Each number is 128 + 32 x the weight over the matrix's rms, rounded and kept within 0 to 255. Layers, rows and columns count from 0. Numbers have three digits each.

# layer 3 MLP down (transposed), 1024x256, rms 0.116, rows 149-198, columns 192-255
150133087090135153076106148101098122110142113141072150103124142136109174111094085091105158166140095147115150195110157127120102123135100100147091139098138076169134111126120119127119112131075135
081103074110106149119108152109131085118143138146151091146096162058128181118136112088083105100137110112096178103112158131098096073064121140120123121147144168081151179142080105085179132102164184
154121123173127099103125119121206150111135102189080169095121109103105117140091132141178072117165144129126124117075112113092149133172089103140153086201110180143127155153150149177128152113067047
111155183105097121079207124109080122165112155095168100158142148108093181166094162112118127077133115118070161180103113156150121145102146107123114190192114130073127148142122170162156132111122143
096150123132133135151125177176155161141114140106124099158114140143115144144095120102110103099114146146089121099137091088150159073119142106075171176149147109121152126104140148101134082182149138
127124134088150107146125127108119135114095173150120147127104159154112140127132183104144090111160136144139158082131175131168115081162098156074083025188178158119134133147076126093143145133163087
154132135148125146120086146126135063140155141103077121115134118141124141109142141098180127157152068115073139172124139178138024175116114142119106114175127112099167118092080132050135114052118135
116149077121124088123128100134081156101146122098158106095150129122080151130135076198158182134094163102150086113118121112150137186160115080118090092192101091140078139131099068117085159072130087
130096170082089092117165154144177100143137070156089182132110125118117123095118126139123162140192070139065110223144120155100199109124148136124081132115158077142133105149106195090132157124160144
158154122170145132150128138145147115088082179143133137038115121139110129165076121178138115124094071165163146118084126082180154121115127153160089153144077124154150110122165159112129160153124070
097203173108137150137079118142123110095137121159111145168109137147087133106137112126144133095131108103106130166179080145122117141104125114083069172117148150179095100141136089127187104057174143
092141137114120102071090108139111132115151166137125126116106178124115125142100178070085132095143050084089095092146120102092087145167146112175131144080139083160098095165109154148137125063084142
140109148092124136153106171152177115150116069154147147125137158103118117151163106133193148142137151168165108116089123174117106086142119095126139121069100101148117177157127074102165177133099119
123127152101085126137159115120083147110174103166116144144101152149140126085104161142101150055170097146155135193114153152098117137155166107135119175165149112159144081162128134137146137149120131
166100121131144167123127072153103076050091105083072143103154099145042115196156166136127159162148161135140118104158073137165141157119155112075188149202106180127083148117096080062146130081111158
132158151172133166061107130101111121107085116133150160155129188126117120147108114186085152108152108193134142130160114087102125089160106165127112179134082160143178125128115105119134118091067067
173105120155097117156141148101094122113093143170086094127144100058100159178098176126098143139125111150133118069070114141056151137096163111074129100124082133129153158118197121083120112168172102
085104131063102104129133159168098088090083087100144096101129087110196163115134108129104139171145130132081127179113167118145154168117170150167127143155158145096132105082178109143087194076093096
136203062152177144094114127157170102128144129056134086126114115142125065049173147117100144090140073112160128122110122149123149090130138158141153100138177132087138116059120112107144158100118140
078159136138142124175124086174109119134127138132137111160091112073145157100112075105112111132214210129090074176131106092127171160135111085158140075100134116158128081157103162046142093135093132
109157172117110044109131140153164103094130051093137168142155099116097118120125096066157157144149094140157127113118121145185150092108089137212124131145142134147163102145099114129163080197102113
099129115183121108169124115141149196095112088138112127101109119096090123179063109146163096218110107138166154065163181099163133141149107158155098124092167105150116104164122126099178143163102082
111113168093157114161072145149137135097121144114179099143160093177100160107109123085098153114185134151140094089117108114095135109085163154085143130180104102150175143118123151122166134097074098
132167119176097138149170139107155129135136106099123099102157062130139114180148180149107091124061145112112096129094104090122168161134162141112106127090151137181126125138179072131120054157109174
113100178136155195162092108093107106173140153093096126150148148187118104146093118127164151115137085142163130095123114150147179095091186167107173149197125110096120162157145102167133101159137154
129078150101137105129134078124087116124083164146134163123097086134097160087177168105119161088065088172101110077144116093162043132142137139162119180171178148140164137142200091127158137165151097
090132179163119136093165117139106140136149161160147147180113133136113139091069175151145136167140136055057108145182159193183132105142143106090143141104131169165140126077117113124167092095157105
145124121171129105108054053119159146147092127132134167168135135159089087136110143153101166160137149143127176149126097122103081101097102124138114120091141135047084064119039088110108133104122148
115137121166145094135173110157142165138148123102121122134127132121076112152127148170092144087073088111197163175152092139131166113116187113157091108119191148059128114115180157127146208107175084
177227107148062129134101077096140111108130121180143101209174132103124093186151139156153142178133163115157135092110141098148151118150146139085188149113114160178156128088079085150165074129103117
121201079132183120073070131119168198157108134117138137130158197145134157094093132152146060140154161130131142136058135105122097112099115139118113134132127121112132143161105098135106107145054142
170158109161121180101091159115103084087183132074150134131107157118122147120100140221092126150147127092111179143079071079144097110117150107107065147132092119114112102175159162073147098146083127
192136139176087109076094145136077130108104164123126161082104123137120106121138191164139076103116130106141063180140073165064128162159187141116107116161108124083108139178106187113136184132181069
127172120138111137157122078144055122157101143166149119086134133121114120217078111141094139231149090089121165117091179111121164105137071171142127107175111133165107101103146148097090102098177141
147107109092091141133137105146188167116152138130088096081144084097131130156130152168123187120161123085126165188105085128109174127082115113115060109163047122136085124065130104109116146159116119
128096071164080119119138139131086140172078074108157170143106135126128136172089101146193113104159125078153129090199095173145083081075135120180109144161151146125074140141109148168144153093142129
137153123130111084120155089117130175098111087089121153153140145154096173134158135157091143162120143144127120138136143124119118134165110124163118154100115115130100111138107120132127155130105141
124191144098143149107165111138142188157124101081135069095186129152189136125144166139158084128144176108150137126076074089114109104157150133096097125112140134140124177187134176112126106128127093
085125145121164174146094118103140144127119139105162120093100116097107125117120159146102131121146189142101120116119102091155141144122112121093169089187101160196129147140150123111099106139115099
134092116074117123152123183091100133191108120109125150138067180128078104121099119160160116193110113143149217109124064141099102176083194068176156107144080142157149102110152127132098100135049159
142149155104095108092128099151166117162142107120197159168104086156152121111149096072096169167146086113096115137208159103150108169106113154165088105091178166110126102195147125124121134122121141
135098175079176102171144103097126124164156156088219131088095069131169127137065127049128127083137135157083117110143074126116105126159205159129091083134111082158115115103150137159146120115162125
122167136165149102133117139186144114124141158084120080103151114122163101146146164130136116077126076098098098061125128121064075104137142104106100147091105122165084097107167104097148116143151147
118116165148186177158122180162140149095072112122106167155171175178148073084096121141045096130116144105089139118127068170126101074139165151138146060104049107142111049096155033117146070174125110
133117088129109124096159083136142123110094095138093134100132136090098127109141127157097174143154128096133167108157075187146143202105123112127135151070137147159166176141074187138135140113129137
101138155139120100140163108081142071117144080133146160130134142171095167097117134140157105134136098132152125139159148138170140174129119159156156219070138160138164070151116134123082134150065059
078112117120117109136084077128094128119132155154144080104143109118116143113119147120049110179134110112109122148115187126150096174162165097104126127144077160136136171149092180197151142050109142
173129122123105192125082132120110111027076076174112124072174112150102152104143114142140143168097115100169146137080084117104100073113123136091079109182112157181103166167171100057110097084123180
129133091142089141082114127133099159143082102112135109140093183166116121155135145146107165090195111160134210126167171137102183122133080098144096128173151093153153095126141163089148160130089132
193141135158080128144195115129109133126064113126109163159139139166132085137120143083091110054171154135099149155101187134165088181090077116187192115142143105109204133173132078179082113115112073
# layer 3 MLP up, 1024x256, rms 0.124, rows 150-199, columns 192-255
164159143167068124092144080147151172149128072129097100107093135096110124130111201216221101139166158198150138128040057181167108132119118133113139212139129081135102133126143118146171086109072134
150128125163083116099113150076100081155078107132133076163134124138049125156123151071135109068139147215125104121146182110134162080144134106098178109102093092071142155136107125155079131154098146
118182073102177163118080168166106127124250118211089116091136141155142141151157105161108127138126165077090107113141118107090146120128134051102152122079170188084171149138134110138158109060107122
202134104108148084127143133099087085124093153136110111100172140127087026085147061162101113121157123135116125121086105120127118140081078149074137121091059156182092121167080163118117055154095093
086082094151128118097112126134130181058119125166061094125166136184132155132163169127150178124164139107099138150122109066102125123138188190145129108148142170117200159113149181144129204086158163
139111075156117136090106202079119117128175145175078110087115119117169189122152143131106121028152084104148199144141136111158074101132229093132158132112103116078185101180062149092117132143089114
132117139083077163124127150125204136098169135118127118129152089171146087136136172124138126093100139141122138127136129109189157133072161156141184126111098143124120134097160150112124123166140085
109149088130112128123130113117111114076089176123127105141083115087157154113122111155141125092108120129111145128129119147162136125085098114136147097157140143118124177099177170092154129119069105
127164144175109107092160170114081107156141147138146119116149140127146144158112126151147197100151164171154143176162155156194167070115121125088117113116043148105094121097153135143115170101067174
103167135098144121131146139149121193101109205106137102151174145146099090099147119141095117050145079172074135150119134126118102077117133084082123123106105124140100122187143109098104112085204101
198115136141094168102121133178082117115118159112123106147134122159156100161144133138170115123083155167192098116091137131164148139115149185137069089134153139140124085086126119079094170117134098
149108087129117144125110152118099145115103150136108157105135092101172158133106171180142071174164124051151139121132147096082106114183093116136114181215119164131138138134139150146158092130157167
115091098107134144095109106140118069085143129113099104138137087120140147160131202071126158115121153087099124120114129148121062147106140142131135128207164130126149100104148114115143158177103107
165143185079130156119126199175115139196145114135058135122130135145155094132105086154120118132149093191145139122088151152056152130133107101194161102097138100108182096210135177115105114137116133
170153107118158168185135092173164180124101134159136105120142166153127109078143156153150095108131150147156093127140125128097097107171146078119150103117122159064153108121113148140133109146123140
142090059169059118085134089161113141167157070115097088187115086151122153085097148085060145215117104154100141138107164177121079107133208100110114133155132099089114161149093128148095176121102112
138200094163101109099147102102121153156138136113082121098144125116105139145098110136148145102170102143173138104074101100103119118179104104043102087123135147167157168152142099110163098158105117
153124167171157145177168122114164174189143105135111126070149168147163178093122161166166156101184058097115149159105165161100125130112173121115219120105101104130161161094163077160146114137094102
149136147098143112131163185143155136115129114117084085099150072133099106090175110157133094138081116129192095116089136146142126156140124196140113115088090137128137190152088127158085139152195127
166163133104122107129148146149116146142057101159187142097059179153131131125120139070126104150137220067108102155159097155110155131068126055106144177143143107166167167097169185176121148159183194
153133142131117117140121202111097055160165164073116075108195085100145145151118179145081153076168153116101098170104115204139162175160118166057137148105137131181093098147171118061091116078105159
121142107098184122153116125124148104097159110070122081122101167159179074117057100172112137165148104139132156145107110111139102120102154115089080179192126096190138075115114147169074138075138153
126140154095151113128089187109148145181142153122178126119129166162100163139163085122121060152138120133123117212191147120091098146100108053133111060121162171125110155132142138126093100076106146
126141116132129084118128177152168103085157121162123127023134172107189163076167187123148095103160130130154125176167119106145135126125104152143058127089061167196119128167117149106106166159095162
131099143135122122130155185108154062158160119152088160112182165135149166118070177188120092163157149078150126130116143132056093094175158161128100107111064130103153112090102142149198119128135093
095111122150161113082150150138095143119067114132149111130103138081107141103131142180057121083174128178093120109127145118137165157204135167135166089116179097090113109157112167111171134136134139
174128097147049115137140186169123109139095112121108149218122157177124105108090102152133112162116082036191124137139127146144113106114154166166134156144118128142081114099115070135163154106127035
149170171122141126089108130123133131106140080063082140128125125143102138064170154133137108107118172095067118105130106109201082116070132170118112168115158179137125182128176106091160127151153167
167149148079176123182056099116071133121090134135148210135129131059093134115129087138139102143112109087138110197213102113171122110109112128152099063088131174143146130187100135155143136107085150
154210104084158172147128162160131142085132147138131108164163065115144132194134117136125192144167097103152141116120157147132159140133169165144113156079132111056088111143067102113130075163154163
134085114112149084174166111105153103139108117139120127094101105113122108130144115100129109160111151130130119100111071148118164143137106121110112114072126137115053153121120078154091165139227136
145176032163097105108095155117146163092138136160103100139117186140104080131157095150200112110163124134205068165140153085116083064103123103066169139101126156126113136169124116160100119133172161
141097119086182154134140141137120171186049123106101105100154104081032144155168080161091134118116145131162148084122106139126106093184181077150123091142166178148111131122105138145079119057149094
088188114107167137151109100077109113140157126207154086186088105109093105170124083094142103119118094085097089103131096109117142058085163132134179149182086101137117090159076133082114144088108098
107073103103091106092080148157124083165119059089109117123135095122115132137180095137114151065102207174133127108106211132131118128153157122142151153110146121157115096141096077106137157063154103
173135098124154133144135135136119127135138147137199103072114162111181127133112138141134115127108155115116125145143118143130136120102113101155137112099106133104152169126119148102149063106129117
130098205106153132088138116170151118130148150153029141177105071087114105107134159045104152084108143113164108146089175149149186131134121122084139160118113160134109123090181200155137100089167165
111097123092150140100186080149075071140129129156097113178141100186120114130130093104089079131137139117145121125093103173184120135154132086153142170103063123143142134087166151136141127116088154
111082124165092122138097140153154134156172090112128145140102166121117094125136141161136108118110115179110087121109094164132091136164107088128153081154130143170084158086068131122157145141149134
134106159135199175084097162051140128158110083104069143132141083125122130168126098105111130103174128142096121118105134084111163130202184100137119159154125080096105109066120127104102104161050100
122117154157119133164182180116113159156100148139074160152150150152183043068146086106132099142099104055088174097129143140131088141183140121199123147131178059118113136133110082108106114116196135
174128107139132111172123191111169154142087118146107127083170133101049135150093171108159164216084122113106101099209133155214155098164073156131206150132168180151138119121126101141155100072128099
128149148153069161143149137154077124107161116132149115079146050124086159134160086068131204124190142149149097083154170098109103197183133095117121180131118120078098181104161122101150166154148153
082140120172116094170119164153195141149165140133135071138112085153177130159141157128110187122129106140088129087137086103121103073182068170102082109121115130177142116142085111125174099159127082
097103093201143174150124187082087090126127113154052171099105085140087114155130101152162152130151085091129104109193142130114074122147073102147166165166199106087165169112168134202131092158121080
088177115095129145149153165104133164100152118094078063132142104122103143094166095105143125175104133165176076117166141137145154155133157127075150098106135114167059131131101117070120091159092091
186126123088069116181096126074183110203113132087185082099116147150111134120101137097119112146117184170109106140087095099107140120111115099122138109126175057124095097142120130061084121057122124
109091143122129047161163178161074082112071091100128132133107121055152137142157160086177186146096135124146105102083185200112126068106186153155132135119219126144123122065149139104081115110209124
113129129112110104132177176097105157148180183139162113113142144096126149116162157168171143144129149126100122165115139095141139101098206187119095173185072114153161150143106083125092135150111143
105056144126159128130105145103170208175119137084133097118122023103206098163063122161123119109167152132154133119066153077155073129133100117127119128143173143130139178145122159108126134106145095